Weights of a small transformer language model.
Architecture: learned positions, no biases in attention or MLP, untied embeddings, attention and MLP in parallel, capped logits.
Training: a variant of SOAP for these matrices, 3379 steps.
Each number is 128 + 32 x the weight over its row's rms, rounded and kept within 0 to 255. Layers, rows and columns count from 0. Numbers have three digits each. The size before them is the row's rms in percent of the matrix's.

# down: layer 3 MLP down (transposed), 768x192, rms 0.0973, rows 158-174, columns 0-191
# up: layer 3 MLP up, 768x192, rms 0.117, rows 159-174, columns 0-191
down158 102:140098072141166071098162141142046148118147127109173105124126127134124103155108159147102143096071110089173090138162060179130106170112171153170168123106178113151153175108094034143129111167140140128137169131088151160148123063145139156103085104144130105110125143135156093142147150107131128162174178117152158185135093125145177110085164119178168147154057128111098147121107128166089149143097168125131094155144094093103136180076111098119138127154126134141085116168104103132224141068128124170093127119110143095149115142074190194125130081049174109136141148112096127191133122189108119094
up159 089:101163147099132101089144098122166152140112071070154121147141106144084198123082113124110150107053120165153149127150131100139150117156116141092128113079193129114108132184102064062117131130073077145158172185151058154144124101143060130115146148137138154131168112134160127169090186112149097161161151146169147119097131121131118119071153081164162131187118140089102131119121084197080128081115106126159107120116131139113221143185130055146161115115107142121109120095105088112178096089137137103131111102151153108119119181141100151130133071116158092153155188120188203057147081114128127113
down159 100:094149082137123164131127142088117055153103120064136179121131145112104144084138081143137117150191170122156111149111167150079106106076169119095104104154076101135070116111088122106124081140118144138140131097154124084141137176174137101150086166103109160122088145138082131176195120095127126139105114098150094148128210135080117176149102141110133142169120148124176147159126129124145188118106144099114126102152101114158171086110097127112128121112072147128068143133164152133155187071134061188098201132176153148089139068145116160082156111057086075076166096099122111187060087120087117155
up160 081:132151091134131095101127112192139170091103122078100121132165144061080137129152209136127089118092127099139136072106148126092114108111137081154217132107119113124162140124150177199180153120125099122156097158107101137159185087126116166123095106101144125124117087135134139146148146112185091053120125200125211145082183131097175117098121117157151086132133124117143104133123158053089101143126150147141100137171111117116141077126107168193111092081124163188078105127103147164150129130138100078106160103133238059100152119128122151140169087158129137074169150143081139110109095142098134124
down160 092:134121079132155071048147159083188138120158105159095128079137173115100191142120157118177090145106182106085151107101202128093158114150166114112125217164151159088145123107138164134095122104089114134101104167170070193124136090115148086115162136154103133115133027100126133128137147151170078177117119121117153163128143154201181178161126099097130113140110078128070172079092180172081096133168167133125147099097174191117147133142087097152110145155137162112133157165096116125104110184096092140142121153074175124121139160135163169159093149121102137079163125139137153130113131121105097138
up161 108:126165147104107057093158122183143079157085155121121130168142088055153102114154084131158093127176164148115082157159114065128105133114173100163117146110104187166069117120161111152134107120136096109103110125171172144189084153106118124078135117173137135111157147111130198119124089074138149164124136145172113099135148087066105114185087093111131083095044173118122150105150149090159079065141192098091128171164124097122114093145166122143096123076126151150134194173151130113160174174156101120198137158115096141132139128184096135120157169166141137121104188073148108108136115108094149181
down161 102:114119123154125111131134135174143154126131143183090093140160197201110139117154170078111163091141100122135131113157150041099131136090174145222118109134164180076113135163131162102141154104153111155093121139170128126081146128128159121103177125088096114119068135154039160082140139103113170169106166171144145167140154101089093148102123092108119127076121187132154186131098121196124151152171131148099134143167131097197133152115131122112144116123098140138187095089075172121049092103127156143139200128106131096128139158057143128140118204166146117068147075153116151138150098155153094151
up162 097:124120138120116081130108188129151136121214102136133090079109085113154038180071131132129128137153128098089058127120068104167134118142083161144156139096196135134104109100136072140143115159142124180122089122092089167129180154163101124109100128174132103125126142124179135106148095047124068127123112110102128138161125115090145150160185112111132101131151168100101120116119074066113160094099163115160099123141139175150143128171182157101132114098124143061099129151095178108163117150170162190111154106116072038159103116129094149168055156101165136147093096156100110183124164170182122139
down162 102:115087107138181140120110144159146107152116134137090152118090103164110134182127113055110101088174149181068128189142129128100114064120092136121153084099141125160164124133151164146143170140110102140088135080181113129139201175172096149097064137089182096113130119103132097083147115105123203102155117135146177194177097160145155056145161080075151168138133127176123068041145129092156137167124088161172095096139129117065166120135137139090110112144119149162115130127116065150150132158070158138136163130095135092172108127146061115175164113085173197118127138145112131122084114114110115168
up163 109:137062144102148125120044164136073158078130113192136163130099069115134150091135079102155166122154108136131151135123082117125107071145118128122058094151095098065141118174128155134089154098137135084156134100116119157084115164143200090127175107099069132162147084145077117128133150104132131156039101135172138163133184155136127111061136094065111145111117081154136169131131100109103123124114115109099146191129170168128126134109161085120098142145109144155159071166105107138112079119121175097102195191086183140139141100139107165100114146124096137101098084173099143107053123145186172171
down163 100:107105096188098127126113107116160199162184188090127160123165125194140094200089074091132135116082124086141081180091110131102126171088084143132143140128111190129124128095122103065129155092118156135098136172142100093116131086100113116064123169147171180153207129130142130142119121138094094061147120112167129159092163162149119063113068105122065170161207152080155085108123140103091163177152127157193144118102155093140131122129104126110145137121068115146128157127078125098170189083114122114149135124131075158167110171155109104141100135172118117108111107062082130150167114143110151101
up164 110:150155077122166122103111111119137127105112172108119193110152120134084109152116129080129122125115150137087127099133155145159086053111075135143132147132082109154068138156093107140109135098058087132140128138115176131051113164143198169138124144100096100115148151135123100128150125089147085082112110081151162153131099071077175134141120140153118201142163170083116136019131143128122161127129159130132140155165132126129115168113044110147154096145175137146138209170136103134115121089127151094092159154097180141152038127077103098136154060119147148131146137185175152113077177107049151132
down164 107:124128116125144110085158181106142081113120208076118118166116170133113121111115172107133134104121093125163162132132120068087080131070151131092150084147159138090092148113173103169146157150119189133069121083148066150168114138076156156113162177133155140138076089139080057137135127169066190145113114130136144147133122149168070129148135065081129116137145161133087077164179144105150144060134081161136168113122145095119149143095142102118122164086103119060100097150125108180122171114175176128115072101105090145131178140104043097164144166144187121156111127088140168073090105094108123118
up165 121:086099126169135150076169124159135099150162120140122108109130132148116155087059151082118124067132143122165139138132141166075111142113150140089132158092068163145119158147164133089128177238178133059118126138158160173119103083131126126151135102095160142102139118108188140145143204140199106153180164061100127142169099115096080113125101054131100157115070105113143134125115116031156152135185090099140099120148096089108127133121128082181104107061118092164169117107110134132145160106138136154049078110207118129165109186114083163142115132117122115127126139127163177123124112137124171115
down165 109:136111170171135107137124160142106166150133165130158108124187144088140096164091058203143180132165147038135147116095095176187080126129123128158172151133138127105154147137128186136103124104140125140169128084165169111179147131136165087116164087184107127112115099092084123149137215119155092133112093127105142104138155104166218123119171190152106111090143104127072088088099177196105096121160152076152123089107055129116152112184128127145100143120118107120126096105150147094156126098086071164084148152138091099184141162165119078139104156157171147104116071117151098119145139180154096100
up166 089:160127130110169101139138161155037122100157153147163156110133094170089131099119143096100119117135074096115133118149161116146119145118136141083133140188160105188106163136204061156128118148118128125113101155103194118155113148110171092120083104130196097090149095107169095144077161088153108142150094128150099138172075163172171098096098132130125141090142120082112138054101168127135190092119109102094078113153128134123097120146105180153092127117104155080129082146136073131141155106143144186079117102069068170112158139170143134038185103192108104144153184141113137104136148164065168100
down166 099:136086085128101118124160158145109143124154160131110105144058156118204110152093097176129153077124101130144059157098110108132120088111151082127091106163183142125093174191098128121093109116116113131133200166129128096131128139103109189100124082133138170120121158085060156114105224135069155087140130123132175129073102037127128153166224153132110136089169128084141126175133102118132120109155119127076120117110168051080140081151155151153107117082117148142154096142092095150119142129204080083131082093170148175121164119137103123140140143122148099119106157111141086155077085140098166134
up167 133:086125110127132092102116098113079149129176141154143214120161134158128148136106122135104103178086159140100120175186125089143135176105155165092115132165169106125126080179118132109156100193120127152152108149094166104148120125074124153104175141110131127097161159098130131131133125078110122094119126136131119185067128098137181134143117207180134124159145137137069188116090112134148109135089137113142108127192097137107081127094127162079174099167157128116116130034127083178130098110164157110146081131029206171203145099129146107129108161163125086090117200127151090090169103135127191132
down167 117:136163105140145187118130059069127154135101124163139164095118103074059125192088143171098105137097107108077101164186093174130167109126167097094169100062156093109140109134106094144145126150185113130118168145114126133140112095113097138091181080069137146129111151114083135134176138129133125126121140178101137100067143195117157120143176170101125143140169076130067160142082090107157160134123135101084121145089129154130142155135170145151165141126121172121116128114116113115149133099092124126081091125099191161118125157188125084196038132170164043079157123109168126117065111084096170157
up168 104:130147101166170117155145144140086117082138132151107136094155107091112132172112112142177162095143122156140161135074107173122083135154193071164136121139120130110126132102110107216097127164163098102103119093171099126093096093166117165167080183143110187110130062164115130065108144105133144120061096080112159153108077146141156221098118144102152172077137107146172171165127155139086180102092088170144173131117088159131126179205069105113091166105126144060156136084069120150117120183096145113156138096158135088115152106093096118179133137079169128131132138143091092119148159123132176094
down168 103:109163119114081089110121135189141134125173138154106164136112109164059106142123099137126052142132086112145144124098148065127131146144107146162130145051125131096200091152160134182100118152043139136129118118100183116127130122141144077091165156171159079083173086070166164142143113157169148170074103154121128191166122096185141088114140167118127149066154091172119113090163120125145122124159118173168037146190136130153171141099134122047135118134192152133129118116157103121088120121136158175194157093127093112117134128106165095131155119139084140161187115180156081086127103159104137115
up169 083:158182148146116163099161077126147120166180128188126165140159118066112161116086094207066114124131154121173105081185127136167108130075070080066150097118112123094061100139130121112198146117123121150134147183098186074159054133102118089088112080168111133151130160129141123107091147154131190155100123141095125138114107153171134136136091128115078097139170125115154149160078100086122133165114123125121198114184136158070156182103165098153116114134135143086123125130175085171110141105160093092109052145157108164141201121098107093084156126094126113131128142147114081173124169120106113090
down169 087:073109155170168126124129172131142112122155111090115039164093084073123101119152107125122107140148077115109155119141145154122136172157178145160138118097124147157091130072116101150042155100126115141123122113124141133109148113192165126189109156100136120069161116170122169087081133022137044170146083162112104122096076130116181116114121156195134137106113124153156090142123130097104137067161141092108173135121090096101140110120130182137160093085221145142097134107137184152121135186164130134083131134084101166064076071157123128117126068109137111150108090101106076153142112119156146155
up170 103:071101141129097138086120051102093088150140070128091081113099075099127156130150036136170092158113153102186086129158105112152154129111142125116123070138136175115107093169076131140164163104076153161126151101136138101156157096115122107156122087138106059116097134148120131130098130112086170105120141180158128132080105109175133091154182090173129129156109116109201146117142100164102075130115124105146098125173205218122146125164161096106144064149108106114105110186114166139140184152107181162142136152201154142105124088143075160112111140112051117096071119110149074113124160103147125120
down170 102:097154121118191111050139120150100109141030098082165079133177109090181199094153132118156104146139127115131092078107133138134108131117111209092118110105108060161084163150156140124128083173126103127151120111113136152221076110094170186145117151097105035060080138106112129161155157085137110147143174133142133109122145160139172142161119124139159153124126137113100157158159111141093152107102106123109171136163146124108128120121093148132102154078176135089106143071188115139064119194122067162123091137160115120124148124105091127102147131178146149117120096147110170184197095126161168122
up171 105:134126146146063103140131124096093158103181072117088104133119200136119210109093135129124147120061055103157094078066145087109117134116187060138122186123150116097147160158121086101147124130121155153168163164111130162159127128096169179138144012107124128099134117117137133097099120145143161110135144164129181096137107139125132164106115134168139118131147152053155102053134104141084212146127145120134154137107156188118060120125106162120143098131079064110158146089165094171166109130135135057113099097165170140133126099122120154082125131105184146130150100180131135120090183169123110153
down171 111:155121028102113163150209131115104148076119077082127179097172130147133117134173169124137101128167123135124115125114150064082188190075144133163117092062153170161127099126141120145058126157125105139055144104110084110177158105099099159095136103130121131145068131148133189165149195079121147157140013147131136078127112124137143164124135136110130109183106133121176120076150172168099109154145153120150137065108178096189120107151141164098112161158119142102146156130127174091139158157145163116128137154177113123117128132156120181127109105057133173125094134160125113089169093127093152133
up172 096:122104110133118141091175075130126089091129125118134082159073095107089174157082148150129170163106095186170086143167108089140146038127077108128099084113161087147099163163149108124107113103088181105136085150080118122159119120153188173152175146108177071142114197161152059159069170125079140113134144166139131156167165128129157100151188151110119072120125126119151171099130088187131160134091115134095138158103117101185103177127138144125140172135100079164126133179163090128109104114155220131128103160106100104173100113131085109153201133111122142074162139161155132105090133113076135129
down172 091:119166132113125107157170184106145127137063142091093138119174172162089135126154092121115077120101095111130105089126181117220165134150099132139079146170073115117104125079190143162118077164097114139100134122127096163116095179049164175128143056121126062090101138147089180108116139115153146126148141079103089138216145159104111123058105096102128137141081129141107130124111183124146052120121100154087084119075145189111116145102090155149112090101194121118137137150186133103139162142134096155154120101133142143086083132094120119125108116159129145180211143163096124068160093147097148126
up173 115:178105109103193123149110161108137149156078139105137095124129137124120086122154100107202163135113128132119105146141152120103144146182166076151146105117131188118139109145155122095170120067153081182077095124147133176161147124123073111095107099159100145150162162175081129100106145131122078144095131028136103069124130095123139154114139137121197099118149101117104130159159167112174021185134134109128119137094122145191174095145146107177100114104136137148083169112203123093137170178112055117194126131082122125142167111156136097123150151170136149102113140136159052096125054112123182099
down173 108:085126113156150124040128100167155138185145106139118043173104121132110162080189133185138114186121122116153188070119100115144142123103026153144056134127087159136129106203167128103132142155151177144134084127126158081094086087095147104139220071136106069116112150151133131130113128145133097109139133136095137124119100165093142052141086170106079105101111058107128092162147193130149093152096157105149158132122090182124111148094177095143136127159111135165086129147128160149124146107098169090135115117118147088149152151131093086098139145184122121192128144168147123118174086140128138105
up174 081:160082118145161096176132161143122177128121195113181127175180149082135174102160066124107113121155135101161126119123169112180148120048150150136194177126155129174088148157104145121174139139091138130116051175141124088131092110140147167146099112121139150052134132118144121119153127134134059131153154144157169123113082121144069089142061126149097138163158080119146134127119121090079080070140128137140070136098176165180116137169117072175073088163153079126089172187162093126097147115151112177130112178158139097129161145179068112199128148111116120089127123105144147102119108082178117147
down174 091:162104165172174090077110136127126128138161107114131131146100089126146115126161122129189196122086115110166090117121148172169124127220130061141130179118138182090122118114147132155120117130136137107122107137117135113178131104164109123109120146135128129108109124159148112161076156203186139104117096131081213070132140148188160151153083153138166157153117086096180174104145096170138150121090146117151077055100148129161157116136127142135066115144162194179094150049137095186119158144133159155136116149071158128179107176065094115190133120139063105114154137136165080144061120131106163104